{
  "num_hidden_layers": 16,
  "hidden_size": 128,
  "num_attention_heads": 4,
  "num_key_value_heads": 1,
  "head_dim": 32,
  "intermediate_size": 512,
  "vocab_size": 1208,
  "hidden_act": "swiglu",
  "norm": "rmsnorm",
  "norm_place": "pre",
  "norm_eps": 1e-05,
  "positions": "rope",
  "rope_theta": 10000.0,
  "rope_fraction": 1.0,
  "qk_norm": false,
  "attn_scale": 0.177,
  "bias": "none",
  "tie_word_embeddings": false,
  "parallel_block": false,
  "extras": ["capped logits"],
  "init": "normal",
  "init_std_qkv": 0.0345,
  "init_std_o": 0.0,
  "init_std_up": 0.0345,
  "init_std_down": 0.0,
  "optimizer": "soap_variant",
  "learning_rate": 0.00842,
  "beta1": 0.95,
  "beta2": 0.99,
  "weight_decay": 0.053,
  "lr_head": 0.0103,
  "max_grad_norm": 2.0,
  "warmup_steps": 200,
  "schedule": "wsd",
  "decay_fraction": 1.0,
  "decay_shape": "square",
  "final_lr_fraction": 0.02,
  "batch_tokens": 65536,
  "max_seq_len": 512,
  "doc_mask": false,
  "train_tokens": 300300000,
  "max_steps": 4583,
  "dataset": "wikipedia_en"
}
Each number is 500 + 50 x the weight over its row's rms, rounded and kept within 0 to 999. Layers, rows and columns count from 0. Numbers have three digits each. The size before them is the row's rms in percent of the matrix's.

# layer 6 attention output (transposed), 128x128, rms 0.24, rows 11-31,43-63,75-95,106-127, columns 0-127
115:455527522512527468494384476655469529530560445435500478527457542505471556431534560517521578523526520496464536493535562531517462504568486550567469622446534479482470483555476499480509445473444552423435412499546609541543455505500415495492574490514520497498510501525554529548527516455553526457488556504580613483480424505428465496490662547497545548331478541553464473488477497445569513488502
111:541493460441387481430440516472588595514499544433481538503499552526519468558452451501485415450574501526512495412499509507498506526492532460506548468543557503445478557511511504467493486410511532528483371529503393541597489400533595371553428457502473569533481562549538622534598463523526555471602483508508515529527597509486489483497513470467475529476558586549463444486542490484431529559411
109:408553512546522480554384494496433502430536524522472466500479558517540510574503525501480551433501508487551489368536447457416451451494511475470573556500470551530507594532470461614490486487567533582476523378522467429451534466488557504381560480547393506459477551559472493408506559591445511480480486519513548541535520473356576484568535513456542423466545502495468560432541459545522478463483
097:502404578470444540603423545500483534431544458521491491494534470510451608571504427487591517484406534520533503451432566495534585491550475492525546507461485507507557571574591556431487420488563485434501440486554612482515406461538542532427498504544463457526549454420520538522458443568464471509531521525472469575494444623465451510506542453422520451580487538462565495536491449542519466386535
109:504549450557587488563494422476486441482565435477583448461570524479497558491485516489595531534430543453538478467589552535566475550426443556459427457559563565475473455481490593490498540544513554553614453569518555434397515522504499542456505498465508512526517536520516505550504579555529580453605521557585619509543555539486555439511366511549492502505498479445565534513550520459531499410537
109:553485516495427493492549480494491444494452443507512436419433515513590501491486559555490463518556508477567467475520471450465570478431484481561443510449432570513450524576438496499490552326447472439485477594483412454489589517588380549432560521483504514436487526482516408542467464447559495504504508573592559478564580487454442462521538482493464524595492589470503432417446502485478597476496
104:448468393497521532530550482489544511575516401573333422496583559508516516481497446547407581525529530547455527494525479437446519500538449518506454547510395493464453503475491468569554489460584541536506504604515612512562506500436496521483555486495442521540536454503509604496473533548541532415507495569544537497534515482470381458436440517554494547523504494512415570451508443472566489620446
105:486487483650499516499488513538532574449496492544447434510500571435503527567483479445533497480622459510475556556521440497522488534494362419561542445481386557492536536512533448489484473637442431643460514458553499571518605497499469537529561541477445529550516541526587526480506505489492429509506495615575453472569502481497498493530492510533534513444530575430562382493484534488477532493517
110:389491497515583460494515446541440536470472477488463491494459616531555615466508434559481455480521560441472466446408489456446501489538524541548409542479525475429526442469476565515496403488579568477501563615512554462557452500548471515510384460492523489484571463552484627500537508550469577523473474488419477461469434565448558509530411529529421486486514512534487408533429550416484576477451
120:512518555532485476493602498611533441663528507533437500522492588438473467552493589487512577441488459511395562506466546459492534500508416418525441569476471473474540591461524525425477453442501504484510569484459472443471546468484438479459458531449442417561558427532444570487563409497486477509459372478473459567557528450552465493487478480525487506538483464554564402406483519578529468532493
110:481457557530492539501585473465548502455436461486457444473513530425428593519598494558509477445461420530502582496526488458531463387410516486533600500602506460413490589513399468434501511533486551507463484515550454571537492438547509516440410484443462560509503590606530572599480450548454462500498507452488553466459541607469492504506475609515471536418474476533452566509479506449548440493442
109:417473564478468506561548531548422568464502482464462516622439523453582536507501548479400540538556504507472498503565525448466399517536506497402439395550511490606591376535521505438527559472563548528530513500467435523561402444500523522525427437533391584485471517557497474447518528453500535485410526543506500555553474479543576528488536465508478510459398523533505530464506446386543452508517
116:454335505551473475474553564538615517469442436465374353482481478466469579550466554481453563488437525459514467519452498471554454415491498550569445462439492527535528411513522473456545565482458449547536475488514409471460463503456465478530427520467475544534432448524493361565500526469509500501584535477543475531458487507495566384521528424530507473516505560518416449503544463509492559508432
125:559477552609500437484497499533482494549468409508478459522493368502492525482454428519475424435515515568545490561483518517470526464460507488522548490536490517470527427452528451489440538533509518436436492518458494479588508577611531504475583588506585497472521472503456549516588505579468529607474415591512518457439517596444551488488500483450511523567390605539518384352523475461495515532497
103:498570514488453581457508584536527490465554430487448489648554480518461420543568510413475426517593498454504494499574594529495485501489463409473488593450494381501553490502476493438528501534527563442508532508512499497556430494570545486580503531611441564450507483506455524453466552427461522537495533488457502467518549478446539449502467491526454502511402560528456475538535401460626609541580
116:535473472568476559508580479428633521521537524449513492508442489385489497537497481517463494460575559520495486575412463478421442488473477409474469499490565512547478464471504558520528388471488496532463505508489479431576433561461508526490497552520528586474531532500569544608533581443554499441459625452430601502503520539470437504434405508474477568430517520550495512485512587609455576418476
118:418473511465495508540548556497472589485492583437389382471507500538535450480447403414454471522500533566495479622445549477445572563453580509488484427412485470459536590502492546479509475492478434512486462543564444476442510492497437434505425423551473494475532450536527503529516471566412550411414489473501473468536481470540492469591475535533488472362388579496518562498471509471500458566490
118:551477377508451523492359486493455421524595577508541398490488505484540445490455496544500460546429548455616347520458533463442486531562541552440502542528539489462480531532525485455536522470465481478515539546440473444482493472494487451529492446462507471403496509508438512545547457468493542568582459510450555476561487550481578485383504487406423534446519514377440515423504430482508433501447
103:567477524553525554412548478550569529512543564564478447556483506492436414514512435494507457484499492566580508507542474486522464418461432564521515525539480510550519525515511373580529527500596550464502601567540562514505546484461524488518530516557548494438439556480530570494516373511511518489541522402367445613494542523454413594500444611510484510458456512472560475552510531388527518497555
120:420358474552474422534572537516522539509530518526552514517463472441461490678491523517511558516595483498507479479533492509511500500463513544477584447558592552466493612587510524550601531532490462434504534498431516480484569530533475445504570441401443396483509546471458524516589436487450498462604491528569453503539506516459486525469461413477527501540426587448468489483440522441462590490531
113:505523461570533496516477522422516415468485477431515498541530504450561549519480488481398534505437581479503585477509418438460485530470510474383421478564512517437480557577557581553410498576444448604538473413486546577584460468594562524495580477558547534487520470501444572533447512541548511512560442492455478463541434510528490527430495502489517405488513620549507455499473472489476405520620
087:498487547524525478489600528384636491520514518524437535566514492572479524399463394457443547479418493387536553547472446504464511550422436467543521457557445542524515467546453456457501499512463559574554576611540482587568532488528475462468439464513456443536536540529460473477460459558593493508477479502519391441429474551493586563629431518493472468519442519469469540443522508504480470477511
089:526459499481518455533438471430548520514659456492475628544528494444464522516491393610506448447521503518502487503468510437461461492508523440401548531592445566521542418462445514476448427449588552498467537562484480413491426516540558515437580384462500563472515441490571457530446525497444461546463492526598471487521494617533471549493601497534474525480491544444502543565497457526424478532505
084:407513443443538539460513498502512485562492537389457523520507412463463499495528508515421505464476503498478530552536357530568523521582569587497407550488495530480492440491529531493407539507530461430528460452456549522540582505508454478517549588505436481482421504580417485512533498504534401596535481477543506489454429478670476464425513456417451532525532525450493460522475504512496348564488
104:357560513476530499523529544461439458395480424553520559546479441530510466468512613563486478497481431455474552477428481451495377529532507579505542519480451500521523470444499481492451527497475479511539439486477472500427424509452478609554513519495539543460492578525384538505506540471371597499428528467404504584504471479532543542524557506499421442582558515532426394510470529400526528537498
096:446391492592464496496557449419415508570555535476443474447531544556461464472477524487519530465549485469523486563492465583481556554584535507424487457623524512473478520482439483443585496463471462470579498566474500606556608475472531512484484450560507608464497491472486521412497497484567447396498509499479494616484426508484499504552550435595443513499493484590405467457526468454439491542393
086:507450477376477440563562575502489447522503718474565482493482459522428475547599527451502546652499468486514580562436530574507430491543458542505531570521481462529505475497571508561512514512559578501483452439569525546527477518481479474500526551525517520517486447541498458512561603518446583461513536484534515564463508462549468440512478496431594465508462499397504463607486533566504496518510
089:559578532492426517511481518570432416360423472483508469475385544528513481511443497514548491493537424536481546490486587476459506495466514505538507424355560491563539462596542534480466489526451553469548551454482499544406454538461525589397463512507488535445388470509643491481411454454465439474505463444432493517550570549440557546513509451512494512470534432475519507437479566478504515435525
085:462454492483451499534483470528475515524535538472544559514472515507504557498490449482473505470465499502444530504521574495573555571442510574508396495516535439479480408450501508475415539421488530448598427479526334492461521487530552547461580535575567466366459579483362450573532460580438486450479560510529521520432561533512428477506555432455528504490477505515489472429498444433455534636539
091:518508507462517434513531613397570516508505518477437593458486461526492517459551612514529539498573448441469533573438589518473465456574545447461548504473519484419546513505485427472543518382451478480460395546473401550464506516423562518547508447540409508568521533512394505443478579412423499456451562532481530553407543548581463478446457467472533535500499510487434465485546439434525489541556
091:514540458445622545515492434476430506457466581486488451546453478533495521393592569503541555493433515542411588454555501569435543498502529504403517419573531510507473512459549477552473525592572607532556464483555443546509477535524512417482466546595557505482485566370545502557449454544496501469522547501460513449519514559535519443537489470475502421492526486446491575590499486503500560641468
096:379518472552490531482510546531495430549599497502536501490503516550577511467480469530481454543475508526469485500559512445541548510545449525571578476393490483557578423405587531508546547519487396457447560525497477398473497514422439497598547574434617523595574446487503471409502483410562534483521552514567445509485493429543493398451507443546548469409527508468543463451497522498429473522449
092:513434441531543492490520472439398473533414530463438548444520509549579560504465502571433520528403498550547450533505464441495519463452496502512481511487476563396562514375428494570607377531600504446507442498466511448499482360494515563476568563513492531519496535529424512509539590515427438548514596522542414459475584488482537497468541583509498483547499510441485490468517544566504457580535
087:553510396565466541472393457517453424527521480551531568498555583510429459445516452441588474449423399524496480546503571474498567455572484532487434572530570406508509434482546530482456562513577489446509551541536503478434545527475523449526621489550527475423556516440549517526512492517519533499529495545499540511484509406510422560526538603448585523542546431464528453574388517473395513483483
088:546596501506502499399531444579557482554553505483490475502524548521499585499557502546427453503547398472497515568572554484546514514459438560432575529438437422478416496465556470496511508397440530571463586495472347500492596500491458504533538542448510531456559524497498526488425477466533517527552531489649531534551478440497462529479491561528583513376524540512430515559442530521512422496450
102:467452484542578541541480453556463539407437450521555513519513436474583434464543542522463532528382585551519603492529428415556521562532482551501509545475442551525492534539557548495442526522526519512507522580543518470505580551495421517555605439423513479496376527489494509579492508522509435470445412523514450445551510534575508425487605531491437524566459528521489480525563508516366557510407
096:530498580493548481510484473448545440543495538555493504488522552540514492451505506481489519559490508552533589391449519578532440529591503488507516539533523448396537579581471545502446569481537438557481482553482544494535562592541352463588548470453474467414520509447481521458520422606558462531514520586443460518508537398445420510481555564517483546454485502450503501476403619385474492486539
083:593481528480530566562536497461540530617373518530556610559520470453569466442517467518601488527453496476537491483521474478623471412482448538516505537521456540527515518507514451513481510446509589457488549561514528553509554585563420477521512573504455484491583518431507530516649581433513449568564505524528551529405558565459528530499567433511511512455565547466558509486565495433564484477439
079:500476464423572556482507438455542625558551527525369482492591473433487501496520470480447500486431423515444498470418471510564597549484470461448523548538418500520508442570498546498433586522570591381388493577487448514517414541479514478458441516510528446504504511555528451554498489432510516438490498488594488497420525435500484525500489447539516452468479527450506503603382452565417520513519
098:565482487460588426497364529535490481440493507665485471546568560498525580558507541559464614527479464505481531553507492516502460460500542462485499573457578455427512575449433463519411463510506504481507539508468533526505554455509528468530487505494460429507453612528559516549460612513505499488550509479483610371446604514551541536458463533493415445496568545449500501493402456497550447495530
082:483590534514431520499474518517448492449538613360506443510555504622382431468531488453478432454500527454519483523479511440518489512476515559599576535539480445507545463538490516428602378409467595464458479496503610464477518551493481452468466439490460522435500407454544469534493472492557547431426576482513508462483524557534473431498543482475483548389522524541564507508583489546457554499521
093:589531474550593528518508559544558520420521528464405495480478515489514432455544520536636493502504507452458497462523529521560561503432498488440492541481608611544531599483490498491484397474584454459554515550585471448603585465556469523487544468403576420515598478439524574523513483462503472490545535489594528495490504532543456539506598519486415572505543497464479476592489416551505545478473
087:549469496522567444524461519518437461383425555492529456416493494516601494570526527533456416496519533529579529461488543508500564473490545402456422478578522562517500520436494476505519461578457478553593475430571459486416478476545489465508428446459490404516565442504464504495564510489461522604508483502527463478543566483569436509443497537497562511599653604533535440518473410556477548484436
084:430559501520560505564489489439460455537523499479544427482564446560350465496537595438488524558430425525548575581484432498545499481480400472526490450493535504519489561470491496462593568515460374440498496506474516462519525461505453601439468583486540491439513380489439566461549465475505425468447644466432511503432514533520476536468484482475520432523539532505390534510447500516486519418540
091:478476474452586533428559413484543488458457512460572501543532484469518471534430458489558542608458508566529579549428528498466487543483447469513530451494513399499429516383459496412497488415556519442481512561526526493513465542439518531566511439444577492619557430387583544560466489424514540430458617598509458529444569508507488528519529487549451515469509506523530473430492554503479577455587
092:529544438480476399520448592593515538588396619529446506469533556482568509516540444481569555505554523565532493523444524472504506522539457496516493525519534512537519463477459471549453448569465520530520645478434413496434534439523609463531481509518491425555423549522450543404489393429525463450452462563589466457470556468462524478391550495513536562451506473487555499542432509545511472519586
096:568513488398504532532426582574564554558514495559537532502406521422489537477492439425481493503528406487462485499478481571550438422437534456487475512481420484526616490511550513505498554627480413504448480508492522502503473442545428457516484603481524470514468581552496454487499528454492490571472501541523479410490484521541428463329450455387494548475474435498533477403497548520565540571542
090:389510478542574529449451540543514591492474419466513591504520483430466509476554476497465524423484434540451468472624496521477445550519508489533475366480528468546558489489545576386486495480472443556487427510442592540517482404529534473506501444507542542451443473473522510490499443577540476565447437528463567546474441550607523485519557481531530583398481471611545557471498507471513439496382
094:521453518462518496531477447595446572588464605446465534443565469480502518593528584515489464451532487529557540544458451445559439537501518510419529508564548525534530405441466547516469542542508485478486462481486460488384444436575471511460486509539428450494530571456407562541432538472454513533441488650531459421486506434645496462459568486395513488494436521519515565562479492550520440497530
096:534513459492464564523486557446449498529484521420483471532606398521524454491542596513467513502568519564491552504506507474458489488512528570501591605603563486386567508480437480492488452507486515515510559584470559468571494489525408437585452489451507478467484483518400564525447400430462456470475456441460470505557531482546588620554554500470540512480542519434420443550513480474607530400505
087:546614476454491572525497474546481465483567458476489443499538523439533506500511519483520563503447477475521447492562512564470550511454468531532557483555527440579481587494565493513438603579430534628563577480572601497559551413505434432495561596520471500502541513484446455518470445532562438517454507467466583435619514403553533589463482550552523517520443492415536551431458532548547460498551
086:473509496493475430515550549513546574414582423466596486497574462437455482509451382452536494595516511464560468413503518536620453468431536530525486430431451478487500467644516494595495546464478450503444525477432591471537484568523538511476549538446600543503459430465596548467544520516557460423471489496504578545586461470468486533528483498522449483504452470432522560423545518496398505534481
084:488485535464523530558526453510529567523459521470533456501456528495430411459511477455508501457594554557477545520465530457442408500595468380452398493451521583504447534514428546467513578450475576571563447451480495499517450521492486503396554446443578544481558476531497504560544536545573453457528503534453423683515559469472494487465474571525568532545440388524550570429522484485519540482481
098:525488540521421468443501420449525554511560459634621484511531495492459478524514509440476408409563520555505532569488479545491516525505559482477462493456443424477517545488489491464511483591435531500451544505517452492477511644468489511487442538527486422505647552487549453493509482526586497493473519511477496381477422539522428498522534441591502482495572479562472504413480507359572496612479
091:551581426491501510481529484451468413535502517444533502441442450484486524565453478526537466544497559396539562513546564535457500527502447412500601480457444524527564545526535559546494503439544516526520487391449603616511454534493468410475548432492480556560525442453555563466508501502510552496417467455467520403495590521527482622449408531557386519546483448468482467467495461472536470598582
093:439446570405548453546542475445464526471507560587406481482502567597542458554474464475554515566468535529527542523485488487505488522612535460492497480511492524548520611531514574403481398554493441515524461597554492466500470500464515520500502487595428480612450570499548369501498548494460473446443546480394436458475514522419518503548506432433382488521547461541573477523547562464531543467469
088:602495411474490423487429553468538404545526500498489447491441557458464480492438544502488575493569514599495432478505455467449506506551511472581435528578563524431491473443461478552472453523482509520467460570433484422393545491357521429462403542464614539494538502483452511573525460497603471526515467546511413539403502517548453571481438523476544515463497425559588468533520492510552541442500
088:481488517436563448458383497560456583503458461425451494451644485576471429494472494526495553549441372415547445422509542546564578495495484541458523440424440429467480455429504511479530515487527513491496509598517494449561534525560587458488535469602480455502502430528542508446479442414487487499490392484532488484623565567563497499546539515533503447581502499525429444501538489502545529565492
095:456439491502538445366470459493490461457518434440478537530449461487477497479538517586442459494613437454452514361456619558505525481501457515443492594492423495476520458552493415401535477481444518488494432518545493425559464442533550553493503620499497517467515628555565520510413543457562483532526459556518548534523567585514523528485521500464540518551485458532484466469530401576417506449469
088:536536471478464542504461511490486452433463414439586560530501543569519446557504490576424554413576429526554607457650498398476505551440519476537501508410513526430482449473429481506554464490481478542543467572539534446569543546496470599536482501523497488449510498397482512491396550494459495519510459542489424524540512494624516458571499481486459572500426456513526514463555461417583511511399
093:499437358475466459502536581451475412443395422505541457471427448522480400510616538438460474570473477431551518562509527514492457487484591513522453529461474476525484494533543480447540537529453413476487523465498501524490482518615450488397532500475512509587585474453492476447462500516544433520464560602634449454464579507606498477493506487509513551466470466494482504457559530616514449561488
082:533553548494482422525554526564574442532440519572433551501514504474584497445466552495497495487532482522477461501447510507488499477567515504427447438491492490547503488445535521540433531542494529433385559467488467527529492517421536561456494592591520564567588521559468466507409416520526499464455442464450495580520425412403393616514467474616574561583596483529477487571525536488574503480538
099:513377538455488551506420508454504488477571508518610558514485449473423520521469515466478503454519444553546492519481454540464499513521433489599468507454449514618487414550469523491499517493437519517432537473533543534450448518534499547421441590556487439499385572521494473440538521550495507582511467482529483511513467528399557552608500628465620492468469405490541532439454562468516448584405
111:544481478490508562526426446593482433479409472468531518610472535495400556536572478547490520540465413577590423443482483437507493483491523403515482488631584541518388539512578555492415440486537448525535534514524456470600573500472479501499588449490432529446508549412493495469486536523477496524512568511406513539485478509470519494370438535490568556564560519475499488551516482508485403545476
105:439475501438460539541519515516505548527568503554490458523497474484471402466403442621521488505465461510494491454580426417523505520525529571449501566450493500509511506559532520548473497518546497423540481495472523384578497450493429601487537500493469524482484525439569515486499525558438427521494545378555521546581528424550609444484434515612445452489494323469547441550525584507497557471511
104:546505522460463478518530496608438461478498519510645395579419468423597479498446650487510524413407560459470492514501476532510511503404495474500548457532540520381552474536490538538507434529504537546563455504485539563436502498509505484462469552486481407520482459479548445448552495586497541474446437492522443567646472543462513398520504513578559549549491471524567478514508490422477504466493
118:567502560524502380531536597378464582563435364519471551465551602518500506387593489488532477468528501467498445492476564388521517444395488513465472451516547546503570516564585535475548434500501530502584528521558561498494423488532502495493550490552514569522482489510541487525514471510524447453489504440583422495578538474427377489472462524476558475582447488454499516541473509528482440484428
115:584463416525525525463601454504522496539582515407529507544440522487526560493487524448383546545487457435486455561519486501525556512476454490482504494487559463419528480556552503437609553490529431447380481479488575530580501483498444506507474490447378471505525464519498420533490623517553482555517466480483577411511602532572478564518495382484554580410438516504507519442443472486451516570461
107:537479424546480529468560503535482507487474475536397555493505491517622521519419557584508507422450477558503454475533484475468448507563508414568539526405452513459461534537434482539483438464596459540529506530507447487455444510512511516542514426452428505482571453547583483499544551454433490549479401530434497487519485463562536581530536591407582607551501610516400540622576498536499480527477
105:573626470558496488505436416485494528501548401443509444500550507523560544477514486475539487544563508522393452505509503530597482476513589485402522483512507554488414554411568406552494508623571549422559510500448452424541438468540571451532461408478503560494424487443512518515554505453532578435482597491444510400481529494429509569411472520469489441477525517502477493481463532546426480461541
101:477522525492570494536502577428545559529498493544482389508487479479474458381498531476550592495419578411449438518457475516437512456471515541422495406540493577536471591505538473473483392464434485519480539442465608421594532552483612439494481508507555472474491552560487407484497490545472493465498496553427503407529485517550410495550397454513526478544419497498503518486549413553468552572448
110:451466566514478430504510474520516460476572450585528574520478486621472444495478460487534564547439586552525442398534556547549412476560520582529435477585504420573522499546518503521499478485501504555505590496528464477605518520468574456481456535583449469578548393497603397423425456518521581501552467476450525449510516493482432490420549448563469484608523522522520518453511484552512519424482
102:414546463561473476495431504379547510493451600497546471493537494509474510520466425362427461464471515588424455545595534513530473518427443487484510488496489548533408477452506509454483511616515517432419543439497506541509428429597509480404480462478562557531562422528548586532422466502500527539618419426530524496544426478430550416584549500513507490489498516471474514527538486517540492483442
099:490510492514493521482483524497453543520471425458457510516422471559461537490424561474457420496506503460567435569502515409517515519530399502595544512454514425574528427478544544466478486509449464473485473452572484486542504474458452583434621431381411513482565510538550446496511504528492480578555368560487453466428422454565517439516541497502535549501518498529416526551567467405517500343536
103:397455599469523444491520536428517501418537487485526468551536460494571465571539454492496482512415446392612493489530525587514470538527542497426477485586545492509423489515554505512411450444510458538439493464539576520516504522451520400560480543528509482510527461411583464448469487583520472540498342490456498489442428505532523508553549503451446522472417506618530499538480501430477578505618
112:497536478477580497456432568520513520567559496524443475485443504488440448416505491509571515528524477508460522404493521493495469457573525491547593422510577401399409494491532423510461597490481372575555530512538537495536507455517473468523559493438532506444532532426520518470522464550382505472521447519434528476503515508585452487467496414479490475504540538545486525477557468594415559311451
103:463441540474459494560505524588482561494461471487441483569587513479491444492547553557489470517476483468568466555435465489566490558564573480471401454447578472505483590477493428408564592531495446578418508555491519416505543534583453501430442529546459386510506471550467495441434497457397544421497514484409432564576436520514583486499484482421530449542508585524595504557536529504537500512550
104:563548461551472458477515507470567431531498469401499434528531490506489504417524586502502575511489458436521487472500515450510494525476540557518459577451475478413529608538407611558603461581473533524528494438494491490507471506431585494411491492453506557471464428479451549561506535468464487545548450537588388572544493416554528478431546461512565437505625390569499556529567528529453503480452
108:471503583472502456538516470514468480550457529425521468436492557531526612552515519523561563447489484436397513521414530462526474549532541538564448381483524514523476491479593543496510483415521536425549512484563483520469481559529490526445490452432596391437564447509600476430478531536456511579521508367506556555507412451426437549557466505515515491450582505486488571498525543556621431530477
094:424465545472555549435457484504601559514551511524520555554394486481450572477521551503505482533454555549407377549584445471501494558432488557549497531529500521521536552532579518509544509510572458410559549433503502504519443423484464509461452544557511575520391526411513481571536500493505487592526535550552543491422489521526547408482571425476501474447510444445484545543520401647526457510525
095:532459503464442465449436589616526475492453536523555493508546502517519593531605505544549595478456408432542485461522534486487487421510502487508500450541488487533483519450459528508513399597528500559485501389424517504479539481448502475574559444492452524508384497470423482498477509488511547499498534412504557474510402526364490492428464514503570572533468430497503392494530664523506528570499
109:531460521530487523573553535518565512445463499497520533503539471537406587542567512508522477451516488522368590531511516602444473398552480481522640555424518428553612554527515591494520434494518512421564548360511506492512592412489485470487510525559455518555590491476553467463449443571465463526483495512483479544438425540506439524542553488496506442500579520532413523583526468470525507458487
105:449539526504449504502498398480478544546517457466484519576452521509499598544524553528563480436521530498508496510536447515565492581491427420518520445475532503479463445464432605504476484396402515491404528476508466474469435551403475508497524595413508606476443464436441499526493496536506441441473556566535470521578496479386368592522550558526457477537469491567452388581553521484555524530474
104:445454428423420457544389527456526480531495475465500476478473539480495518452476492428467493477553485564563456427460440522455459539503552473578508470473564530424497450578529460518492519500491497560599498477485492570503363362532501443444529473487496530485514437429526458433483615493421426530577514569572563493521458481527531483474495491492384443422508397525421417511573486540537510531421
099:458478560464444477413527367546431505506563443529481502481589606584456559606525508487496465528557513499546389554446498478529586484415477495548457549435485482533540448443494437479495499476485547462473550476507476469562393458407494454510393509508503505543478450436444451528474498470580497450429472538482432483531608579447480452536509348490491526502546493509481500540477482486395552483525
# layer 6 attention value, 32x128, rms 0.212, rows 11-31, columns 0-127
099:475505411463445546527538471509512504552559512486511518483585502445458411546522506483590478515534535532419488508556559416444529442545373481368538475500520530512553492517470496524436536468585551467463533441601447492530476455480489438484441573463450592505476497412529568507428529390526443501553502530451496507540494525530439372508461435450524518549443591475450490441525612396481460514524
096:534571594418523556453525505487449411475483532545377460428555514529469559480470448590496528538462520440441497531536514489534497436458436594446533483494509577465394509476557607395409559522456534554529557459423467475481548616434565516530521470577468457504466546570450508518471502560495536566519525423408522507477467527546519555459515498485528480458461579537447545564564508445409512491487
099:456526494479383504480511486541508521602391613541529493515543493626506561422554510470454434538481433564483540542502518603471522456478550472391523422532462517445522425479598522559443557454534525615517494535452467441570437436500488421481500517471499463540599424527545505507464527512457580510460439599471525502478525481466514484529518542468430491492472461399416519502568517560489571491467
101:504414404476523468511503487402514543582521454435545507437467487511534580514459574613509539573501413598583457527512475419477465520514518452475427494504502535490505592503501565521487595521543480524521488476476414447560528574549433474512393514451522460420557409487510536531595501469550536518561540479534510544486540406491503477529517555419563568509490501509552476509477483557485452323486
099:512484477507534519481512538474384549473426451535573452516467525516521464531590493435478473502515538565465482526505497580615615521454471478561635592467458539518460539589402443498415462554437519576456510503493509524500517421515511479454518515512490547453446432447440547537506487480438447520417498500574538493415526622542525440369489571471460502448496548450568507481441464463443467497572
093:570494441483471503551432494509406471476471459559573570518562558519492592479547453458526513444578529453548542549469504522498494533503491520467531548518473503512415490441363476513455618495527473500539475445563582408432445452540486488494463523521540546582479483426511476496483464515479510473535601423512554574580490472465400443482435554663383503509539445539455565554503449560513474478492
104:546509525460472511430418493442447504587568585541492497468490481449558510543515387532500494547575505454617484471495473581469546442500428531446606506557458538466476581497530486481561445435558621537522485518527400496499440453480492496521532490485452518487500465485530497493612491421435592525491522519480493488389414528492566486562459482505533546531517445499558472635412533461539464517615
099:462586473451430451521398373475521466468482558493434547448491525466519539547499594535500494522547458537522503480477479538506451429631449510561571435533468427427423519575561598552541470448513464490506481576468479444445489442503469522492499519615498495604508443556538601420453459505530498482521454575440536537523479481486476448447507530492486478559592440348543481510439532477512475472500
098:397425562431461543550456487583465492493554408465492437565490545533581484502500512579467406533433590514586498476452556442516521542459541545551472509479455502552572535468446486475456547470508588424441542465510463550526548474466464508532527532518502555531543452519490465436512507449464556551549481450607467614532407532430507531486479493422461470398539471427557453449441495426375542454510
095:497535373472551470462538550490540437525490477474481590410484567481476498587482419600489463510421457536607555483417617438469496457514493480586500434507595490598525436522460568442513445432536447499494522545454467563455496398519494527514506410515422448492585495448537419466500542516519482527471560519526516463493442533484515488453475524440481392559537519538439572415545474546493437498471
099:509512539432399498496491366492500478450558510536467497470464474423594453443513557601608540532500511529474537513500426492488515483501515534517564557437553510511410425540529543552485461569604517520502596511508500450503562525504540507567540436519489442509500561507475489479506460554495575534445483395500531457442506474517570500522527512343502430516497591484512422475457433572440571636463
104:500502437498512526451525535507540407516490466445494509466545509444514517548585446500505470516436518490449547556534419460537429536527462463519649544520515548493540455563470566565422472473445446517528395464545485555492515507443472533542493434471629385530489417471548458487398536512486557539412554544582470508569509424462528434495426510438511545416472401450491536607498517482515469471593
109:508549493487518431505483516497577503557377427496467519522481491521530488462524426457443455555525502531559485421538494488390504555491411459473547499588619500609421505598389512550616509553406517410547469475494501466492548459413496515529526413385540496482407452497480542551405481527506489591528510455470517533462440483427448478474575471523534420492470504490502460545443523477523548504488
104:486530443452492501507492420462524455402409525503378568363573528515529470460476564572466445483564551491552458485484459474555551518453469408546439506516519503441462454491537510494528540507441511448538528405585522534522437469560475527570491500522576520460552523410456572416490590509470476511541522471427561566525479527512449525563432554470403545453421515521488616466564481509595546461525
094:491524504449491572575554470519483645594511496452435575470502442511541505533478466489507568493343541520550528515463498506468607445523468623465504460509490577545641470500481535527568580450433496525497493385507485503528607484500537464540469515527449451427526510521548531421454508508428433519542508578457473475535520531484525428516546518489478446588475403445520484534560553542484556451481
101:555514524502427464536494510535466463491510509508616571469533457477537547491536595518551538484617411506479458469430501459593464535500558515470501468519516486581561465526487524419455553558504553479546509406466488419446545486462551534489488518506498571496509480527538491448432615497507536476532455525406440564405485441497386513638470449506539409521474415488476607479512454387457499506579
093:514451542557490507566511470528547568550521428565406563500482539446524564338487532540429472469490438360553545526450464482366447508469476552470532484464521514447506451491533545575504494473448478566469481545493466423539569518489499527497493516447522584553432530489507450455472479501484550614456465458474453544565459528509458557485582465506577449490608554522545484518578541459479473448627
096:522484496549525456477576496411599506483506566578510547466504563498435484465569507482584435518458475497549616557473484547536457502464499549478479505451418529552482472476411452500429463504424547496438538447487638435513460532498625476391557556461494494430480579594572552516505590487507566551541543419477507594513559501502472495450441487417560545518562489498527547439474517506539479439447
099:526484545571407534528573534426455559487564497450523475506383536490514438476453536556615508494533444481499555480387477568555531544473456576522520494579515373557540473463568578499455502533556518466498457454403427490514418521527512534533502521495479434505525640475493531494443428522469532429436394493428492496535410512504462557446516498535504525567425460454454457462461453515505450555419
100:482540460533476457359533423523485512360446540486417518478476489415555521503460516515533589489565533569507484491503478447467512511499474548473496494535411528506399497572512478507481547442449502574460632543421533565539495547436513464500452602530506500574497515435504396582414512506459520617479498574419577560490480480522581541493519489561475570493488472526458534471409485498470501423555
102:522499553554474474423468591457471410520464497531574417471474495603478556537423497578446425548588590532491436439427426422473459522528506533520590461488482527504531481490507517531557447500469522556500569470475406445446518513560461507428451477534440504490450548492535513370510547527501590526490485397515465475428477486518527471472510468468440572514454524498569469484620454532584551418399
# layer 6 MLP gate, 512x128, rms 0.272, rows 0, columns 0-127
096:479436420487579526473535497537386562451621541371534494528509544502373449564496446487527453471516434564567527506430555506472513558498424497455475533509481578467518527518527479441449583474470472533549600504554387480524433509442470497507469397474504561481498433494384526453454501542505441559536518521496557474518569468465605486503543510541490490464454513414562491504565472462470516615524
# layer 6 MLP up, 512x128, rms 0.251, rows 0, columns 0-127
090:451485420471547493556490473416465457547515488492474425464630500424518503508527527523492523570462509513470479459518480482496503486467480433502518394460495516453519543465580527423509544528554517499517507443617423490498427474604472521453448485418411427605486527544420571535489465502602583456465499486552629483517479490445513508503475539467453569424462385474428527579373510450512496491469
# layer 6 MLP down (transposed), 512x128, rms 0.233, rows 0, columns 0-127
097:599473490558501599462513441518584402484532490468466466511483406547543529531394561452482479529505460485472457483514409487472514538490468488470477607534500441509544450434454548537487530512608540459501495532496507523460493534482502380408498505532492623489434579461511435459498477581554558434618527499469503499524568482465411540532497459485560499540598367556581472502536528528458520466421